Each number is 500 + 40 x the weight over its row's rms, rounded and kept within 0 to 999. Layers, rows and columns count from 0. Numbers have three digits each. The size before them is the row's rms in percent of the matrix's.

# up: layer 3 MLP up, 1280x320, rms 0.104, rows 217-236, columns 0-159
# down: layer 3 MLP down (transposed), 1280x320, rms 0.101, rows 217-236, columns 0-159
up217 097:574456550452499479440444498448495523502448498572532567532547477546500506470532518568561513492525446447506507438470475535524572438542540437523444407561530533486488510459571447486544450506505465486511456560523448520526559537509432483526535424476485497500488525503468481476479507529569509504444492487484470538428478497534499502513483477508531460467527492481543480494470551520556558587485469570506530531432465507521538554538479558456563436584457500520479474527442540510526548503462523
down217 090:583518534489495585539481492484520452485492486534460478496475502507501495566472568515498501561523532485499490480536494419509501451502514474491572463546478532500439433463464472561444469447523432442535465503422549468525496426488492506476489480553518535462565423450499533568527561545542531522508485486439493563582446475491509459477517503508494458472538531511478473500533470429457546502521495549504508462530465488525470460468528445465503480576476480488522544463523663487545515504438528
up218 129:498535471478445544507490431437493467526548588492531490496479524499578529466514524521483476470480580443514437500479488488509539486480431517483490511497445510508535525516496519529515527490427514445524520477512479426482524496496445529471511487593462453552549478507524507514383493475421441427563474557567591470507378561541445569475541482524525483469502427545471463496493527457501511433487478558441542468509489570500514487564478508418527497489563591481487450504531474481505599510546535
down218 113:452481505494571447469485516525581536520476563454533456469486588486512485483528458444492458475512449521442494564514450518502485468516536506510531486467468508500543459515457489481563509543497441516500475500497471446557487453533529515564532478539515480530578452500525460446445517474530528469510523469485487505518399481486510508463559510481432537564522498478555456518487592510541512481415493563501498495535469524534526492465530479507500449501506598464531526453427423491501496489493528
up219 107:451489554474492558504463460472528499544508530504476523497544513434487605463470563560549539514485494471496468528461572409435496501500504468499541579466416474495476478506473535569583424430433528425505537548480423520572597460495472563451541573526463522512533472456503494535452504523555584558477540464532462552469466490474504503578499417440560518463497496493578496541531498552452638492527544498525501453486511498486549453544525527548493533492425524508506501512501468529472513487515409
down219 092:511519514488521566464479530498542502425480441476439522458506501541499516477479538561528557467490463472449483491569573457478507437429454546499527485443533556505525497500469488485562518497490564410516532465419549534523490500545503546447500444460505462455552469550456458507528532502593498546567498557494512568575446549444525499539569489540531441532559559477529502472504557452494486483496539512580487451492537449458517460493487466540497563480467448500473481474465497491479543493420467
up220 104:498567488517492499414526450455472501547524400446460499538476415541520520497512472494447501439492473481511490485555550612475495484470438547515542505537445589440462499497534536517523458530486560435551545487542468505519576506468450488506437478486488495514543539553513540481518471486475528525446492487486506494551567538463463483480535432517447432518564515384586443457547487486466507573554515434535496515539492458551392530494562523486429512492554501446478514496554476438479496567448529
down220 117:572455522496497456511448498561521463513479506451460538559436487510595490461637468494560550445507501423500544527520510504490451430526508545522472462459477532494490527553475485508529408543490479511504534492503523451537491492456447443511477499499515484563492550515480461477553526444459569510526476476421510543531521592528471474489486562420462532492533546475552522430572496509441489540493541531551441536501453490494472518444458520409411513465468483524444515516519509525452519496504496
up221 106:492514452488447576493607481509535515461450519456521523465468482590527549449439526523527549495494483500550486479487546527481516580523499514495474544520470415485523468536453471550590523502464436530431444467512454457526496479485535483392529559438479517448521525531496516538455472548540489476493447493556494472495444522452508497444522424584513446513496559499516474517537489402524514488472470557407503480476480461521542540508530514513431540544530466534568602519481442477524462551481534
down221 100:530525568554577495482485520487475533461513407494540527475501529464555460499584526612446516468548499521513456516471562455456436539515533416417477534512534534492483456519456486526522421484512448517477507525488492504529465539535520487466414535422467493491520450554438454476444567455439532510531558518509501464497527501483488484488539471561541464534454544462505462527540568363502526523545565481440417520484455463562498549555479451502470508575516504516521487482499462474532536505524620
up222 101:504430528449445605557543532588520484520568577489491496476449509528538537511512560565539506494412503440516511451570502492540496458501534509481470469495513567509487522514486452471576502566475542506508468523545507516480462447530528524563513573463491396443493455496474474445469480573498544470565537462507471483495466567491499529507494505543470516557408479465536470498462508435477577552497538509489466549569492495495423496487499553446508481530485504543547539513488447421481513552508480
down222 097:460528478512491523571551525479498478502565587522533481464534475489520530530540446397478449500495467445471532556509433474514527538542473474462463485548517493497496508541503475527486487525488482440485507462546500572519481467575473510532472483512482483500633530515433470421484431520485526539503501499477517515567440500492498529471574473465474544469421504482401447564498508572530470452443491551480534493527405510580526459530470440500483494511398453506423540520549467473451515586530558
up223 096:483510463560455486459408440520490530481525500516441487515480459499510548458545566512489554528566553477539477529500521518446546528500482462475438499554514532464490513498517517480512490532502512427504462493495436534548562511515524591472522519570488456458438460504493582539478516483449476512581515476464532471448526460504507501483520449542481461551484523440510510468513530501565540543491464386466479509559501508464462527531414523533468518479595517475484514446414462509488502494475497
down223 096:452465434495498446503496453554512479547541504493538440471530424533440473556545500580482468567538504394495527542456550518500464477497556476464459512540447457484480475498486523447480480501530510417496418491508491562477503512467530476575471607480486483478451570514495469551477487500460478485497519486464497530431459445481490446536416518530468459464521554510498476587527574468424515536500529541469529524530478457515505546567502540483495547491418508472471500526489507497459480511514546
up224 102:522454473533448527496533515499521482505519556509513524511514481504522576459465494519542445441573536515419600465468520538519528512551504457500530509480502462473518523531521479524429610547419532487445528501518492468547478497483559539511557491431540542412521566565478516487503525515491528508573438509562509524460474473455464472485584527492441518553521481490550469477476517479491555473463572490481501479514444487445522529516501450499473497479482452544437447521504494549506505536510526
down224 095:526510489473452501410525481526582441502542525472565516524476456565555494506522583403531463481543531490506527549508465494525454472497465479555482550525477423460449487520499503448549463534430510479545433496439539432496547499532481501474567586491592538442459499492460491502474468527482580482483442464564509463581462511535485517493487449474516540425455547521526499557500542531462495463604532501514517470508570442482466493514580547495457528525481568472564500529443502448514516569478535
up225 103:462568429557457511424563545500522459564538495439455523587537456476470541570503521461500490543495520505529548512488523505536506593536516506523511515544448544524468495496471464516514528494535492428402528478565523520549490447579455453486539493496479512515527537492473479553483495438459516533556529547536497439532429552510520559494514404465407498445479486467555483462442438492456524438521515502534495581503397443541541468553473454491503587470448496450493507556564538561447555493511506
down225 094:504503516520529520447422542429517538483474459476439489506530493508512536535475487504483538539455556529481589512467500571524517451516571431506557591456555461522522428526563545508441450434440487460500520511482463480412584496494542460528496537467487470494526439490469473489466494474514478546504538505437485472504442538462457461510493601399492567543561518471435518496604475498484456517556634561536583576470464471503571441545517507470514482493417529445502404502496441495513516518455528
up226 103:546526460564494511508479489576554465527508424569520518485517453560540526459506488438500551562500502467526451538514431494456426510469450498473526464503443460454489462513471480479601539456507522556502460507517567398466398470473508535557544564491505559559569502466564545478471480512487560509435444503458449471491505447492492507524497508520390413477492499508567529411564484576416501480501450493494499525509506499491516478389508474569533498482463538486501571490498510546522453528535546
down226 097:467512501513515508464512544466566536495459529480518378448512588510547539516487494531480496478437480576562544510400486471549519503496512519535542478519444475453540502481575525537536468481520415562505509493439526451446490471469438457543512509454494535459505536516493534459495554481436483465522511484476526480544501490538503486446519427519438466483564514487480565527416502516454523479465507514512593513536607455526509602545467493472534579478515501437485550477515487487510424575494440
up227 095:486491502480552551466573491576577500523525525454542516555552497545483446513489538545527531556494500546531538572490543492548474513484462532501456452557476599543508524572488449558434551570456515498521469501536560521537521445460538520588462489501497532490564508448493452501437501470452504478553565528492537517520505484523584427529428482535453503586492521554534493505560425485535473498521482558507448570572475433504483496537572546448491491489470487510510516481487514571446515470526446
down227 101:523501525466455556593499456461515589408493489456545491406407547465538414484461520478490529478490522491481538474542518513523468458471426481503489509471540483468501464542456469593549486474460479484492478457513548464488472565450476606566463558491639575525474434503538533487502468529501469519542546465496459529495493450538485519461456539460578477522504425525495564484441486550491459464515469561494411464533497473455533497501530403437498424467527503474471508497525477514502481521487463
up228 101:434547426558478472455573490480527442513479532456511544487488519524583523579595541452496529532527486496532477439454533413506421536526428517484474478491582477472494463493507562504549526566470568408456540459501488444453504485539557480520501448578542494474493469506522500522550418478483493583547472509507474446465491523518579413445528406563487572510478571484484483513504544544525520457510554531517565441476490555513552578510453484512485509514506446455434515570445456490472492492494453
down228 096:444542520530486455459462474476497482477493529496564534521665539529461465476490442473566555461542453449488548505560487563503461515563558499413482515510486470446502484500521550499483464453475549482582579478544501521463564573533461506560513489506519465539474456501497519505492470518505452532536449511524525490420551482495522473489491547523491533450517480468508471454459552483447457535517542505448614491468491567517515475618512483481497461568586500454472468534463486490523515520460501
up229 097:526510533500483547512466515533503464486482462481525547552464580462494459482512487513548448574536505494529526456480483562491531498538506535506552529544487500522509458433475518497461461508475490477540532497488521472421508536509523499443550434475552489415524514547473555484486508439465415498413524436442530465512534529495426513454510490480526500539558503522522502548522582492544466469461507563530529495458535450542473486456635487509482516621534528520453466548513498481551459521393516
down229 087:523461517519394525534494483506487467517510488466533446518513524554519484501422507467447455484501546469507453470559507504468452484508526504480387439483522511539527567503437554528438509484517569465531513472528555493507488470491562543502491439486501394493476515487469441450512518506488497583517491493536516547451544464481421501504449518490487489474489497387554566494547587564540447500472544456482567551555476588411516499541440520563534510485415617501545473435487483514497408521480560
up230 085:544485518537501499488476517455456556542528432503559430483497557459531519493481516536515438564484447465510587513484523454552510463497482523465563470517456465447522541466580492450534490510503514539519551557477526540507483487453459502598547460570515485540439416455511466489496488560475550470508512543503477504518508479392505592538554562530555477509511505480489502437467473505456499458529473465469519493572526511489495503542510499523508495539455466518480510450573544556552531484591489
down230 090:546548566510508541466570447467474416548464456493463487499554449496536467532536606530537496534446479507427518544486454557507572543515539500456505558486420586473485515540563401464472483407510487541521526408537516480543528490542550482476517421461557476507569419508521575522520521424504554464585493499570543474563486441509525511508562478458513510540528464472481544447612469403475454468490466477489561459522497548474531525461480445419490462460547471462510527477492471492462468490530563
up231 114:458578462529450462434505453527471527564513479468483419506526480527485511529487528524455485515560498537463489539515483433399554504519522496509408479515465507518476533464515514612518520489474463535538466493528428532531439494561513515491440459492532524476513512495576539514512461486507530464506551466465556440542524491547457505492508487479507462507487583494490559572515382499443541481522491494501527597530581531547497529535488481539427433483507519466496487487488552482516509560540502
down231 109:517570472489573497508481509481428552608473506443488447521541484429479489488477542461522559524521488484484472452537467490483494501471484516487422501567425564493491517497467493443481489449442505533492538507456487477559407426481550539541484583472544467425483443514522512499478542428466553492560468444536397468509556421599516476453589534444493417540456471470543526588524456493538525527514461469483470516581599532515513506486460490536493504434532445521484496481506526480552502531493556
up232 086:491517498508561502586532429494436555390541511528545473554511600457534590456538498466460434463585538521496496512438498474487500485439490515462468418559454429503509471570467510494566489546482520554474492509506412462486461477583554470533492534506474443462462506550536517493507431445520426490515532526487490497466524556506492480552471444463497507514477513441521486534528499505495516543499595544495513459501489521543540540522532535425536495500456588461399572461499526524459528545515492
down232 097:484483493503570423522542427515510510452451495501487461515481531538485445500517514536474593454500495472520578511541502565570482517494466518504529626507468481503578538490556444534516447466532469470513458492468525484546443533501497496520476521399570513525473474503490452505534465458501521527511489467526497526520488450542463458535488471551503509536495481443595552550477500513558493506496494432530455486561567545476536441514475459548449485491472547474536499472406566466553515448515495
up233 098:546514486515518531522595495572490519503478549515553484417472504536506548519470499435531564489465545417467548479409514529513532518480514501588497468511532513528519454480544467492451555532507491470450564497520474517504454523550491461530511561573531574517464602514522477482514451539417523540513463512540470496465449572479429499535548484465456500522463572491540511554531467472507510518493465513523532536479515439495533479514507440523442557595427496533502495529483529445561496440542477
down233 095:497570568517478536530466524410473549467495527459464426515508517488560466562514489585517499507459532528517485548437484499534488477485507486533454516516484461530520494526492517528505448497532516478538437491482479455503465549534448563462436538581484495457499467485474566515567532499479469482502501496550489461521552534597499470390544448495486410542519473484398559460528468484468491511475525518537506463503538485472532464530498500436515611453524458516461498477494413551490491485497489
up234 115:480433518530566531511461581543488494542460508525592501475505465486584552467557523470492427474472559523484560590494559494537447552459492476496486491486460524491506505527446493520552567445495578544507527554459476493543530454440445484571524510500468443435497540538497498548504538515591485473521542472484487467567500461519480506431450479444471534485537510514505535504529459522513528532486515566542526499514524545499547514555462518531517441456504479441478493551520500505546521442509594
down234 122:442472465447545524485483500440524471494547490383509519464512489501533441472511514518535483509509534493433472456471465511400529481550531529486553452512489529476430499506527526493512551538472487493531519477547586534496506464479523511453552448407510571544451503474527433536427504421528444467510551521535519411449514464490444520493548554468585418506501538494505522601487512491543539496515454496486482548568449506510453552553506467506440524476539605503588513444487519489396504532442568
up235 094:478486493502471486467489490473544486537549551430456519556525496490446509501519507520543505523508505551508493483496471607470541477516488513513616417515492545573483526503491514447418484491457522478479508516456478530450516510457509511467566480403452476536536451546438571493499579507591447466427542457460455483532555470489517423612441481553492564472481473461502480484555532490609490510564517502469503465501486435493519519517519486493477604485529467510551532489532569507532483498518502
down235 112:462520538510500465536498514509481604516501503474510541484466492486466534493502417487528544551514557530516500529513530567539511461488467466480457480502530489475510510528492486524545527554481425545509548483526497553447514512492455505507536473514449493522490454417501516572464502397504477500519503467549557490527470516495535445502474500446477521427454561487492499542487464447501454574502538556561545487509479517478574532437520543458478466501533557568512505557561567426529461487466472
up236 080:490497557549517445549502595485551483488469487449549517516534558508503519462555618536456549478474486487511613526481512514378517511491457533537521488546447549480478509566533435560510475457485484474467463485479465507514470455509480521519456493446454456445499573496497476470437508552493563535533475484527502472525531513526548505507512447463478442496462495492477569535517434496530469567490438464465501469443510527498475506472458503505479507511492493550465453538524499498452446479513515
down236 080:490516472479479572527580484541492552505499490543508512521484434530507479484477494494504440552450512493530425554468450519483487513451519458496514568526472492490523461464518508401485548480506518505482461538523557501468499502536495532463519540521524528512538483513486544510552433508596532524474594487456588544466474444487416499520496500558573405418537534475449443507497491423534548507528564542502517541504510527455499475518501503518545450460488586462534474465385511474488526476549572